Each number is 50 + 12 x the weight over its row's rms, rounded and kept within 0 to 99. Layers, rows and columns count from 0. The size before them is the row's rms in percent of the matrix's.

# layer 9 MLP gate, 256x256, rms 0.159, rows 117-143, columns 0-255
101:59 55 50 72 43 53 29 81 35 31 47 44 49 41 54 72 36 38 40 44 38 59 50 57 48 59 53 41 44 24 53 36 29 38 78 47 66 43 62 42 49 39 48 44 75 46 40 70 62 56 57 58 50 53 38 30 48 48 40 50 72 59 53 56 57 40 38 41 42 30 54 56 65 34 40 44 62 48 40 40 67 60 39 38 41 29 52 41 46 40 60 60 43 40 68 72 58 69 40 38 53 54 32 48 67 56 47 40 34 68 43 59 37 59 34 57 32 62 46 52 50 50 30 34 43 63 54 51 38 59 63 34 66 40 30 47 54 57 52 69 57 55 52 56 59 55 45 52 62 49 48 31 66 45 64 52 58 45 63 21 57 58 70 52 52 48 64 61 50 54 51 64 60 40 35 65 69 24 58 56 35 55 54 72 52 36 43 55 46 32 57 50 53 36 55 36 56 52 47 31 38 45 55 53 55 30 42 58 57 46 51 48 62 34 73 39 56 74 52 72 39 55 38 63 57 35 71 65 25 63 51 72 53 60 52 39 42 66 62 46 39 24 42 47 43 76 47 61 53 37 35 29 50 46 64 62
100:46 71 36 64 39 73 51 42 49 54 53 33 52 60 61 62 34 57 57 60 46 54 50 38 45 36 44 62 41 41 39 37 26 30 55 44 85 54 85 66 71 52 36 48 51 57 41 56 52 42 41 57 33 47 62 56 56 23 34 58 44 43 71 46 50 71 33 55 55 44 66 50 64 64 34 51 34 36 65 43 61 42 61 63 46 51 43 51 58 44 53 48 33 44 61 57 74 50 47 66 47 47 41 57 44 52 66 47 51 50 53 57 44 34 49 42 51 44 55 72 34 48 35 46 78 55 52 52 53 34 60 66 59 42 77 15 41 66 62 70 22 45 49 53 56 61 76 32 50 48 59 81 43 39 39 57 40 68 45 56 29 67 49 57 48 45 56 58 56 70 24 54 55 62 25 62 51 46 38 38 67 57 54 40 54 62 56 72 28 42 41 68 43 36 64 50 53 46 60 33 65 56 45 42 51 47 50 47 56 49 44 59 54 56 48 58 25 49 64 51 56 48 63 51 56 43 68 58 50 60 54 61 43 33 52 73 53 61 56 41 55 47 31 42 44 66 46 57 35 55 52 72 53 60 45 66
105:50 64 71 32 69 47 35 65 21 64 44 51 57 46 57 34 62 33 36 31 39 49 55 41 42 38 23 41 52 59 63 55 44 50 61 22 62 46 42 69 50 34 54 53 48 59 57 63 31 58 46 57 60 44 42 44 46 60 79 62 48 50 69 50 51 55 39 43 57 36 56 56 35 64 37 63 51 41 45 37 46 29 54 42 48 44 54 52 37 77 48 52 54 55 42 65 20 45 58 49 41 56 46 41 50 40 51 29 63 36 50 39 57 45 57 50 57 42 40 61 52 78 59 44 55 34 46 58 30 53 69 58 60 28 56 31 56 48 49 34 27 52 71 61 36 43 43 55 47 55 08 54 58 48 27 71 56 44 52 73 56 65 49 50 39 49 69 29 35 51 36 34 46 70 46 66 46 53 46 63 74 50 42 60 62 58 59 49 74 39 51 64 41 45 44 46 30 61 61 42 57 47 38 58 38 49 55 45 36 54 61 65 44 52 54 43 42 62 58 33 60 36 41 44 56 43 30 52 37 46 52 72 50 78 55 60 41 61 48 53 65 51 69 55 45 42 60 30 71 30 57 52 59 34 47 41
097:62 51 54 32 59 67 38 45 44 41 44 57 47 27 56 51 45 41 57 63 55 35 51 52 50 54 43 51 64 41 48 57 68 44 51 66 65 52 55 64 27 56 19 62 56 58 41 41 65 47 39 36 41 47 31 43 74 53 42 44 64 39 46 59 40 48 37 60 56 62 30 47 42 50 56 72 61 31 54 41 52 57 45 62 48 43 37 32 61 54 52 57 43 44 40 38 61 57 57 52 44 55 72 48 30 62 69 40 42 30 47 42 56 66 30 63 50 25 42 49 49 43 40 39 49 37 48 59 47 61 57 40 46 54 55 55 61 46 50 61 08 39 43 46 72 41 68 60 31 43 55 50 76 46 43 50 56 27 66 48 51 60 37 41 46 55 36 65 78 60 29 29 51 42 65 52 61 41 57 39 66 31 31 58 42 42 48 36 49 32 62 42 55 59 57 50 77 51 66 39 76 66 30 45 41 37 60 46 58 52 48 71 39 40 61 68 55 60 48 42 40 62 53 62 56 27 66 62 35 46 29 58 58 56 56 57 56 33 34 53 63 34 57 46 53 41 55 46 44 09 44 66 54 61 29 56
095:43 39 44 37 42 68 33 78 52 41 60 33 49 40 40 43 59 56 55 59 51 45 49 57 63 30 60 53 41 52 37 68 35 77 41 56 59 55 31 73 44 47 44 55 66 54 50 55 32 61 50 38 40 44 35 37 69 40 68 43 50 40 47 43 42 48 58 53 50 64 53 54 13 39 71 48 68 42 52 48 49 48 49 41 46 26 76 27 44 62 31 42 54 44 45 33 49 30 59 73 65 51 24 75 48 60 47 62 37 57 47 52 53 39 59 56 64 52 49 41 21 43 70 45 45 58 50 69 46 40 57 59 51 45 37 55 50 51 39 49 48 54 37 51 44 48 40 55 49 49 32 48 45 46 67 51 53 41 47 37 57 49 64 60 36 46 62 76 50 75 36 48 58 40 55 64 47 78 32 42 56 40 35 77 45 55 50 34 58 40 44 57 66 32 25 56 55 63 69 34 38 65 42 72 50 59 47 45 47 45 55 35 58 54 41 56 40 42 60 61 69 55 39 61 29 42 54 26 65 64 48 57 56 58 74 71 42 47 53 61 70 55 57 52 46 31 59 53 77 34 55 63 66 44 51 42
099:55 65 66 61 65 47 44 35 31 66 43 58 37 58 31 53 54 56 51 50 54 40 54 56 29 32 28 64 54 26 30 33 67 46 42 43 39 51 41 26 38 50 15 57 46 76 32 65 40 62 44 52 79 26 67 51 47 42 76 59 46 38 48 46 45 42 56 43 54 61 37 31 51 52 57 37 44 30 58 46 59 43 43 39 38 35 62 57 52 51 24 54 17 34 67 55 57 53 46 60 57 63 57 50 59 57 49 40 86 30 58 36 63 67 40 37 68 60 56 60 44 47 44 65 63 44 63 49 52 42 64 59 51 40 49 60 46 51 57 44 30 72 16 41 38 54 48 59 48 42 57 54 46 41 40 32 47 39 42 40 51 79 36 51 64 50 44 49 51 59 69 42 41 52 38 47 43 42 32 53 52 56 63 52 43 61 54 34 36 70 31 49 66 48 37 50 43 51 60 52 40 42 38 45 45 54 52 30 56 37 50 46 26 57 59 46 57 56 64 57 49 43 47 64 37 46 38 46 47 43 48 55 35 36 57 42 79 50 31 41 48 63 34 70 47 45 41 58 43 59 28 47 50 37 63 43
092:60 51 28 58 67 56 56 55 45 70 50 61 57 62 58 34 50 62 54 43 40 42 65 51 47 46 50 43 44 77 44 70 53 44 42 40 64 68 46 22 66 55 63 62 31 53 37 57 54 42 46 59 27 38 44 40 76 32 28 63 53 51 28 42 66 31 51 40 65 59 37 29 68 61 56 41 60 35 59 42 37 34 72 51 60 47 61 37 46 64 53 52 47 62 56 56 54 68 54 46 50 29 47 61 48 52 45 51 69 44 29 42 60 43 33 47 66 48 38 48 78 44 43 31 56 50 65 48 47 61 73 59 55 17 52 48 65 59 69 57 48 38 43 46 44 46 54 64 31 66 23 30 35 59 72 31 51 55 47 36 66 58 45 38 32 36 44 61 59 45 75 59 46 33 54 49 55 46 57 42 54 58 39 42 37 47 47 31 72 47 63 46 48 23 44 62 57 59 52 53 38 49 55 42 40 51 33 63 53 48 51 45 32 52 48 46 60 62 40 51 57 45 46 46 39 49 41 36 72 62 34 56 44 29 45 37 37 65 35 45 48 62 36 60 28 43 71 67 71 53 50 42 64 40 50 65
099:58 27 50 55 57 56 45 47 42 44 39 43 47 69 48 43 70 61 44 46 54 44 39 66 55 47 56 56 27 70 51 53 63 48 46 35 62 47 75 40 52 59 61 35 37 53 52 45 60 53 26 64 38 52 63 34 67 69 40 57 56 46 49 45 69 53 46 36 49 39 37 70 38 31 42 47 52 30 46 55 42 69 47 46 46 53 54 47 52 49 53 65 44 47 58 45 32 51 43 49 45 50 47 47 44 61 51 34 51 79 63 33 32 47 39 83 44 42 26 62 61 08 56 39 66 35 47 41 45 52 53 55 55 40 51 45 40 51 66 29 58 54 46 66 35 39 82 62 65 53 53 34 62 57 42 47 57 74 52 42 46 45 68 65 50 65 49 38 59 51 31 32 40 52 71 36 46 40 51 61 43 63 39 64 64 46 38 48 66 45 44 49 58 47 40 54 43 76 43 52 61 38 65 46 43 46 63 63 19 72 68 60 51 58 49 60 48 63 51 75 69 48 40 54 44 48 48 58 37 61 20 47 72 63 76 56 31 47 43 53 62 65 55 46 28 34 64 38 62 56 54 42 41 36 62 40
108:66 57 67 53 57 44 60 60 71 49 26 64 58 52 50 60 43 38 33 61 47 55 64 44 40 55 36 46 59 49 52 41 63 34 44 53 63 29 38 42 62 55 46 71 61 59 34 55 57 32 43 48 63 43 44 45 46 42 42 53 48 34 19 34 45 53 52 69 29 66 50 49 43 25 30 51 54 42 50 49 51 48 50 50 32 45 54 54 66 43 33 64 66 45 50 46 31 57 36 56 47 48 42 61 42 56 35 43 57 55 47 49 36 43 40 46 53 55 45 54 39 46 62 45 60 52 56 38 57 50 72 47 60 43 48 42 61 48 43 47 51 84 36 72 55 60 73 52 77 66 40 56 32 83 50 42 43 42 59 45 58 58 23 69 39 65 53 31 64 64 57 36 51 57 62 51 57 49 57 45 48 81 40 58 53 36 46 73 76 52 43 48 51 60 59 61 36 49 41 42 53 70 59 48 60 42 50 45 40 44 38 23 33 34 53 56 42 37 63 28 40 15 38 53 34 54 53 46 53 64 69 56 34 46 32 43 24 68 69 63 33 51 51 64 49 55 62 41 65 41 33 41 25 55 66 45
105:51 50 66 48 44 48 56 62 44 50 21 39 47 56 42 52 65 61 34 37 40 48 58 29 40 46 50 50 57 40 52 38 23 46 48 45 15 57 49 63 27 66 54 55 70 51 45 21 37 41 53 26 49 51 51 32 43 29 50 46 44 45 45 38 63 41 38 53 29 63 69 39 43 30 54 66 39 39 31 46 61 46 34 51 34 68 53 64 61 41 59 46 44 55 44 41 47 70 47 39 56 60 61 62 43 40 32 52 55 41 67 42 44 43 43 38 55 37 60 62 60 30 50 44 28 48 46 57 77 60 95 54 53 55 18 56 31 49 53 45 49 29 49 43 34 90 54 46 65 68 71 32 46 49 47 57 53 53 58 54 67 56 50 70 65 46 41 61 46 57 47 58 50 33 63 34 60 43 58 42 75 49 44 49 38 40 54 37 63 49 62 38 42 40 63 59 47 54 56 57 37 31 43 48 51 54 51 56 30 35 71 57 67 41 47 74 57 46 55 48 57 68 43 31 53 59 50 35 55 60 39 56 55 55 48 49 38 41 43 51 35 46 56 39 71 52 52 47 40 57 59 55 58 53 70 63
093:53 59 55 48 62 76 50 55 42 50 85 55 79 65 48 56 45 32 55 32 26 44 46 49 50 53 55 48 54 41 43 78 61 42 45 31 54 49 69 45 57 31 39 45 39 45 64 64 39 59 31 40 56 36 37 53 41 45 69 48 40 26 30 47 36 56 46 50 51 76 52 51 85 30 43 22 52 55 59 28 59 56 37 58 55 51 49 43 54 40 41 60 56 50 43 42 50 39 52 50 49 32 47 59 50 56 47 40 48 35 44 44 46 49 46 63 68 45 35 56 53 55 37 68 49 32 60 51 32 49 48 53 57 67 38 33 39 35 54 35 48 56 33 55 41 42 42 51 55 57 40 39 60 54 33 62 49 41 56 78 26 52 60 55 42 40 38 60 46 50 65 54 30 45 52 74 50 37 53 79 54 54 47 46 68 35 26 56 58 56 42 36 68 45 49 33 61 55 56 45 30 65 64 47 49 75 56 39 61 55 48 64 52 46 54 34 44 39 29 52 45 55 29 42 69 64 59 55 61 51 64 60 60 56 32 46 22 53 61 54 45 41 42 30 59 63 43 37 76 56 66 29 70 50 38 58
098:45 64 52 56 65 40 48 57 23 34 63 45 52 44 38 75 46 46 51 55 37 45 65 35 24 64 50 43 54 42 57 58 47 41 57 50 49 49 49 36 29 65 18 65 27 55 63 71 35 35 62 52 60 64 42 33 46 64 63 42 37 52 45 63 70 34 68 50 60 40 51 35 61 52 46 54 46 51 68 47 54 41 36 32 57 63 69 33 54 51 42 34 42 63 48 53 51 54 36 62 57 48 34 63 50 70 33 59 45 60 65 63 45 40 40 52 53 62 27 48 35 31 70 65 75 26 47 60 31 37 39 39 20 69 48 33 47 69 41 46 59 53 54 40 42 51 76 52 56 52 56 41 41 50 52 47 48 50 51 39 43 61 42 42 42 44 56 33 42 49 31 50 50 66 67 66 39 63 54 44 67 54 68 73 39 44 32 30 56 55 22 81 71 52 50 47 49 49 45 38 43 45 43 43 52 47 52 46 46 43 52 37 42 88 66 42 40 33 39 33 67 47 60 49 40 51 61 45 53 55 55 55 46 51 33 48 56 42 53 77 55 39 42 53 52 68 47 52 49 59 52 59 45 80 57 50
095:54 63 55 46 34 52 41 63 47 55 56 34 52 33 50 60 41 56 50 35 37 39 26 43 38 41 54 56 66 42 71 49 47 58 54 54 33 49 46 55 72 58 36 43 39 72 56 57 26 69 50 57 62 60 44 54 53 63 30 55 39 31 43 42 61 58 60 57 45 59 26 49 47 59 43 70 36 38 25 58 60 76 51 48 64 50 60 57 57 51 37 35 49 65 58 34 48 43 66 76 61 77 66 35 44 18 57 49 42 42 58 44 49 51 52 45 68 37 44 70 50 47 53 56 58 43 69 46 34 52 42 36 61 57 25 70 39 58 61 73 50 45 45 54 64 66 47 52 56 59 60 53 51 51 45 49 44 49 38 57 47 44 47 40 93 47 52 54 39 58 56 50 42 78 38 60 61 57 42 56 33 60 52 67 60 29 49 55 42 56 37 54 44 50 60 65 42 49 45 53 60 29 38 69 57 66 46 53 31 37 55 51 59 41 60 52 43 46 23 59 38 56 60 68 22 67 45 44 56 38 32 45 20 42 70 57 62 49 69 59 37 60 40 38 62 51 54 72 41 59 73 51 52 43 38 34
097:67 47 56 51 70 29 55 57 41 63 56 64 52 74 42 46 49 61 48 56 27 66 42 53 52 37 56 35 48 61 52 41 47 63 57 39 31 71 65 76 36 39 35 43 54 55 42 54 51 42 68 65 50 63 38 41 70 56 26 31 56 30 39 34 62 63 52 58 64 56 32 50 54 52 50 33 54 64 50 37 57 33 53 52 36 61 73 53 46 47 48 53 71 30 71 51 35 48 51 54 54 60 46 45 60 59 68 38 69 61 55 66 41 55 72 49 39 51 55 54 42 38 48 25 46 47 33 63 58 65 68 42 55 44 38 60 42 59 69 61 59 73 41 37 56 42 36 52 34 53 33 51 55 51 67 54 59 57 57 70 61 47 47 28 75 60 83 41 40 49 51 51 42 54 57 49 52 41 47 54 43 35 54 61 53 81 63 49 34 55 54 55 51 58 61 26 45 73 43 72 32 45 42 57 53 63 48 37 59 67 45 45 55 50 76 58 35 57 63 47 59 70 41 66 62 48 54 58 34 27 52 39 58 49 79 42 60 62 63 71 42 48 80 48 51 60 48 66 46 49 40 47 38 49 57 60
118:52 52 51 46 31 69 59 50 37 40 58 39 51 36 47 42 58 50 52 71 64 44 57 59 40 47 52 38 48 82 62 29 42 57 43 51 43 61 36 23 33 62 44 46 55 55 46 45 72 59 30 28 48 55 46 57 51 46 66 55 56 58 46 57 54 35 64 47 33 52 55 49 66 29 49 76 62 67 32 60 27 51 30 46 68 53 38 55 29 32 45 39 46 56 49 58 51 57 67 55 61 51 60 66 66 53 63 59 53 33 52 67 42 41 41 37 57 72 57 50 53 50 55 54 25 50 62 50 53 37 67 45 50 39 40 24 46 50 41 40 51 76 46 62 34 36 45 55 68 49 49 42 73 60 47 34 53 56 46 60 74 47 60 73 52 42 39 53 66 48 31 47 52 54 43 36 56 50 39 48 64 46 49 56 44 26 40 35 53 65 35 34 53 48 61 32 35 64 75 58 24 56 49 58 58 68 54 69 45 75 66 46 44 61 51 77 55 43 55 52 42 46 54 44 57 73 63 53 41 52 48 46 39 42 47 50 56 23 57 81 59 28 75 38 56 50 67 48 53 50 48 67 34 66 40 36
097:28 54 44 69 72 59 60 44 43 52 46 35 48 49 33 68 60 43 35 66 46 50 65 39 63 15 71 64 56 39 75 63 45 58 47 46 58 58 48 50 43 54 46 48 52 54 37 49 66 48 38 44 48 59 68 67 54 54 35 43 41 68 37 52 66 43 43 45 37 24 42 56 59 25 42 32 53 26 45 45 44 48 47 67 59 41 66 35 49 57 51 65 54 57 42 66 44 84 71 57 53 47 48 37 48 77 79 47 53 50 42 47 46 37 50 53 36 66 73 59 50 31 69 55 50 42 65 38 40 51 51 55 53 48 41 57 54 49 37 24 39 51 47 52 53 59 61 38 68 44 50 59 51 64 32 30 36 31 61 50 70 40 45 40 58 61 50 29 62 47 34 34 45 49 34 46 44 66 43 52 87 26 45 52 41 47 40 45 51 43 45 27 52 39 66 45 52 31 57 52 30 38 72 45 60 57 63 61 33 56 50 54 48 54 53 58 52 63 31 66 62 65 17 63 57 47 41 56 41 45 38 64 63 59 64 56 46 61 53 51 59 66 35 31 48 35 51 37 48 52 46 47 48 55 37 41
106:30 53 51 57 47 49 70 68 59 39 52 54 36 61 51 48 62 47 52 41 58 65 55 54 50 79 54 65 56 37 28 43 55 54 41 44 85 38 47 51 62 67 60 55 41 53 50 56 55 41 29 51 52 49 47 54 55 70 42 56 56 65 51 75 75 40 57 43 74 37 41 42 50 53 39 49 36 54 71 29 44 30 30 55 20 46 43 52 59 45 43 36 48 51 66 46 61 59 64 54 42 52 63 60 45 59 47 53 49 50 50 50 41 40 43 41 33 58 58 54 46 62 63 62 38 21 41 50 56 41 56 47 44 21 46 46 51 60 42 13 61 43 43 38 69 44 42 56 44 37 50 45 53 58 47 39 41 35 36 47 41 53 37 47 30 42 47 65 25 49 51 46 23 57 47 54 52 20 38 79 52 20 48 44 35 58 50 44 64 48 55 68 51 38 57 69 49 42 62 31 42 45 58 43 53 64 50 42 55 80 49 45 28 53 31 43 43 59 48 65 43 46 61 44 37 54 31 99 64 58 46 63 45 23 36 45 49 44 51 35 51 53 59 52 53 45 63 51 50 52 54 53 53 25 43 49
102:49 68 42 45 61 63 53 42 21 49 32 49 54 43 63 46 39 55 35 42 20 33 53 41 30 43 58 51 41 64 48 58 40 68 48 67 51 27 62 52 81 48 62 48 40 38 42 73 37 52 47 48 55 63 52 63 60 42 40 42 68 60 47 51 34 52 47 52 49 67 36 40 66 50 49 80 54 51 50 71 64 46 33 35 47 41 47 55 41 63 58 49 52 39 51 68 41 43 51 56 47 53 58 43 45 61 47 63 48 45 55 58 49 53 65 42 30 67 66 38 66 68 44 50 66 64 51 61 42 67 53 61 51 52 43 72 71 50 42 60 71 52 35 41 53 71 57 51 84 61 57 49 40 70 53 53 48 45 54 56 45 47 53 46 50 63 58 42 54 42 26 63 52 33 36 58 40 64 37 31 24 48 25 74 41 68 56 41 52 47 50 72 50 47 53 40 45 52 42 53 60 28 61 45 44 68 57 62 61 64 40 42 29 56 55 51 55 44 25 64 51 39 29 31 52 50 35 72 57 67 62 54 42 66 21 27 44 31 64 57 50 43 41 21 46 46 52 59 49 71 57 60 41 58 50 52
093:53 54 53 50 72 55 40 46 42 54 30 43 58 69 25 36 54 53 32 49 46 42 57 48 51 41 31 38 48 27 65 33 49 56 52 42 43 42 69 56 87 56 56 53 48 41 50 62 48 66 53 36 56 62 40 20 72 46 45 29 38 55 35 63 33 58 29 49 47 55 41 58 72 32 44 39 34 45 51 69 62 26 61 46 68 55 51 52 60 65 65 53 60 47 60 60 33 76 27 70 49 57 54 44 35 43 60 36 50 53 57 68 51 33 70 47 38 49 49 55 41 39 53 31 59 43 58 32 35 40 62 65 75 37 52 66 55 64 46 52 65 34 45 67 63 42 45 44 47 52 63 36 50 41 33 49 59 36 54 70 43 22 43 72 54 54 45 63 53 34 49 55 40 33 57 51 37 32 72 65 44 44 45 46 43 56 35 56 39 39 46 51 29 52 33 59 25 65 55 56 50 50 55 47 49 43 47 58 44 59 36 49 47 52 50 90 50 46 73 45 58 62 39 50 49 21 44 54 34 42 39 37 60 43 54 48 62 29 67 59 49 26 53 42 46 60 48 54 57 51 50 35 41 54 47 56
098:63 39 56 75 40 26 55 62 53 64 38 58 50 68 57 50 60 50 29 54 39 38 40 47 15 48 22 65 51 64 53 48 63 42 34 62 68 47 39 47 56 61 42 46 70 23 62 46 57 52 43 49 56 53 27 48 43 55 39 46 27 57 41 52 59 57 54 51 47 56 48 45 46 49 45 44 56 52 75 44 51 59 73 43 40 61 39 47 54 47 44 68 63 65 27 46 57 57 38 32 20 67 37 36 30 45 57 40 68 50 53 63 55 56 62 50 42 42 40 45 54 50 47 57 66 36 50 32 39 48 58 54 33 41 22 54 51 21 49 65 67 51 53 44 46 58 37 43 55 53 41 57 43 71 49 50 47 58 66 25 62 38 42 69 45 64 36 41 60 55 44 48 32 62 53 52 64 26 48 54 60 54 44 64 70 34 51 62 51 49 46 52 39 51 46 50 52 45 58 68 31 53 64 49 48 55 47 46 41 71 66 26 36 55 44 55 38 39 64 68 48 51 47 69 45 53 32 49 46 61 50 48 63 40 39 30 58 31 78 62 42 43 49 31 85 52 62 52 27 68 30 30 52 52 64 40
097:39 76 60 43 55 51 29 75 42 60 56 51 63 50 42 66 67 60 51 33 49 57 61 58 36 46 54 12 45 39 59 45 71 30 47 58 48 40 63 52 62 46 71 49 34 54 70 40 49 43 38 49 40 42 45 43 57 75 61 76 32 72 18 53 67 52 40 45 46 66 59 54 73 66 49 61 47 46 61 52 47 32 54 51 50 58 27 73 30 47 74 60 29 54 35 49 40 40 51 53 52 48 38 44 50 55 56 68 44 37 43 36 53 37 41 36 33 37 40 55 30 63 55 53 36 64 60 41 43 51 59 67 54 39 56 53 47 41 58 47 25 60 56 33 30 40 49 64 56 62 44 16 54 50 48 45 78 46 60 56 52 56 36 42 51 40 61 63 39 58 50 58 33 54 62 51 50 40 62 39 23 54 41 50 39 38 31 42 66 62 61 52 49 55 53 64 58 79 50 25 53 36 72 43 58 45 32 48 36 57 43 53 58 50 50 49 44 54 42 55 54 60 27 52 57 53 57 46 54 39 46 61 45 42 56 65 58 57 66 45 66 44 49 59 37 58 65 47 56 41 79 44 28 56 62 59
103:59 63 46 50 40 67 51 69 41 72 49 40 43 47 57 54 47 77 39 64 55 47 52 30 50 40 53 28 55 28 74 46 58 53 24 79 39 57 50 50 47 76 55 51 32 55 46 49 61 49 30 32 30 36 30 60 41 56 35 63 54 35 51 43 54 55 56 60 39 58 56 52 49 38 56 33 46 36 63 56 44 59 51 44 38 68 29 41 54 52 55 52 37 43 39 45 41 51 51 55 48 47 53 60 61 58 54 50 62 41 61 51 42 46 60 29 43 62 68 37 56 72 53 38 56 50 54 20 21 60 52 33 56 23 32 38 25 48 43 51 54 58 41 32 31 49 51 71 59 31 53 70 29 54 49 69 66 43 56 15 46 35 31 61 39 55 56 57 62 48 43 49 46 44 46 60 54 61 52 60 35 32 38 63 83 37 55 31 52 32 53 46 61 29 51 52 59 38 53 44 36 45 64 48 49 66 47 39 37 59 64 31 62 57 39 33 70 61 43 40 47 40 50 70 45 44 64 62 57 46 53 70 49 33 28 68 47 49 55 53 41 38 56 57 50 51 62 43 50 38 38 54 53 43 65 66
097:40 47 53 47 42 51 47 34 49 53 68 68 51 51 60 45 30 43 60 48 62 24 81 54 55 60 48 59 69 56 61 49 48 61 43 53 45 24 52 53 50 56 45 48 43 58 67 42 60 42 44 45 37 35 76 48 53 66 40 55 42 44 41 62 52 44 46 37 55 26 22 58 46 63 58 46 31 46 64 42 55 31 36 52 40 65 56 59 69 68 54 38 32 73 51 46 43 55 60 41 38 55 69 47 70 44 15 41 59 58 54 52 54 54 38 48 48 71 37 77 53 47 39 45 78 39 54 69 64 66 56 63 20 49 50 34 50 61 44 33 33 57 34 51 40 39 68 46 73 46 62 56 49 12 55 42 45 58 32 52 58 66 45 55 56 57 48 48 34 42 38 62 53 33 42 44 50 52 50 54 65 39 62 44 26 49 43 41 66 45 54 57 46 64 43 61 32 41 68 76 44 40 52 70 45 28 44 42 47 62 48 39 53 45 52 58 33 48 42 72 56 29 42 49 27 59 56 39 42 54 70 69 55 38 57 50 46 42 58 52 56 51 49 74 51 75 69 62 44 39 47 46 49 52 61 69
101:41 44 57 64 30 68 49 34 47 50 35 68 43 36 65 33 38 28 55 39 41 55 55 40 30 53 52 39 40 23 53 43 51 38 35 27 68 56 52 50 66 37 53 59 44 26 24 45 48 47 52 44 87 56 55 52 57 55 78 47 41 67 68 46 47 83 42 49 39 54 49 23 49 61 64 48 23 61 37 56 54 65 41 59 35 61 67 65 67 54 36 51 47 47 49 61 42 42 64 47 40 58 49 41 40 63 47 49 60 45 65 85 67 67 62 43 49 48 73 58 51 55 60 32 56 46 54 57 55 57 41 50 47 47 56 57 59 45 46 54 51 51 43 48 54 72 45 31 50 52 36 44 52 50 54 62 46 44 45 45 61 74 53 44 54 55 50 38 53 56 61 32 48 56 57 59 55 47 41 58 54 25 48 63 51 57 46 50 48 45 66 48 51 63 26 46 59 52 69 67 45 52 62 42 61 45 59 53 53 31 46 32 60 79 67 34 53 80 18 38 50 62 61 34 70 46 45 54 62 59 55 32 34 49 31 35 49 61 62 51 36 22 61 39 51 57 57 68 57 42 49 57 47 49 42 29
097:44 37 47 58 49 41 60 59 66 53 74 61 20 31 64 32 49 49 58 56 53 24 52 50 34 40 42 51 31 46 52 67 39 45 37 61 47 57 50 60 57 55 45 56 43 77 50 47 71 46 55 50 51 43 42 66 48 47 43 61 38 59 55 43 57 37 51 48 63 65 21 51 64 62 40 51 36 61 55 55 31 39 30 47 58 60 43 46 15 45 62 20 70 18 55 44 36 66 43 50 35 48 36 25 57 38 52 58 41 45 44 55 28 60 44 39 69 45 57 51 58 63 54 58 39 24 42 43 50 35 66 60 62 56 41 39 58 64 83 61 38 53 62 35 51 53 61 77 60 42 55 56 54 59 47 39 40 68 41 55 38 51 58 30 62 43 42 49 44 69 43 45 59 52 43 72 40 81 32 40 45 47 49 37 40 50 52 62 27 68 46 46 43 65 71 50 51 54 39 63 61 44 41 59 50 49 33 39 40 45 20 53 58 40 60 41 29 54 53 51 46 51 47 54 50 51 52 58 43 44 68 55 63 51 46 32 48 26 58 37 42 54 69 75 49 44 52 58 48 48 33 68 47 70 63 52
106:36 63 61 43 47 62 54 55 47 48 37 64 46 32 26 60 66 57 63 50 36 32 81 28 48 58 62 42 53 50 41 43 43 48 28 39 58 68 60 64 48 50 64 44 41 47 38 46 47 66 48 49 72 57 33 33 51 28 27 53 40 70 52 52 42 48 43 42 36 68 54 43 42 52 63 59 54 47 40 43 44 70 43 35 52 73 29 47 58 44 35 55 48 78 48 37 40 41 47 50 45 62 50 32 52 70 59 49 63 38 39 56 73 58 67 63 59 55 45 53 54 45 33 36 43 60 68 43 53 66 48 62 53 43 35 62 47 64 46 67 29 40 40 64 28 51 54 66 39 77 38 15 54 58 57 50 47 63 34 54 52 56 70 46 50 54 43 65 51 51 57 70 48 42 68 42 34 40 46 52 36 48 68 71 62 44 57 37 37 41 43 35 34 51 41 45 51 78 75 49 69 62 47 40 63 47 40 52 66 51 43 35 38 51 61 56 41 42 54 57 33 56 39 51 41 31 53 36 27 27 54 66 47 65 61 63 50 48 41 22 57 53 48 46 36 40 58 63 40 57 32 53 62 42 69 61
087:52 48 47 52 49 40 57 62 38 30 54 41 58 21 51 48 50 57 61 72 57 45 56 58 59 37 37 62 40 52 51 57 34 64 39 70 65 39 62 58 38 62 51 37 40 76 68 43 31 56 31 59 52 39 45 49 66 39 48 48 61 34 58 48 51 46 60 53 40 46 41 39 57 32 35 74 47 69 56 66 39 56 50 54 58 28 38 45 64 44 47 48 65 50 43 41 47 55 37 53 46 53 46 23 46 45 48 41 56 60 52 45 54 38 41 49 64 55 62 43 45 28 49 26 46 49 66 61 45 45 40 37 43 37 50 16 56 47 59 58 75 66 69 58 36 59 50 54 61 54 38 29 60 50 56 62 55 40 39 55 57 41 44 50 46 64 74 45 39 38 54 42 53 31 63 71 31 57 49 51 08 46 62 50 31 51 25 21 69 36 40 55 30 51 41 59 67 48 64 44 48 52 20 59 49 43 35 59 48 44 51 59 57 47 34 41 40 68 35 63 66 36 56 65 42 47 45 64 57 67 62 44 38 46 50 26 41 63 53 44 46 51 38 25 23 53 40 54 41 52 26 51 44 64 55 28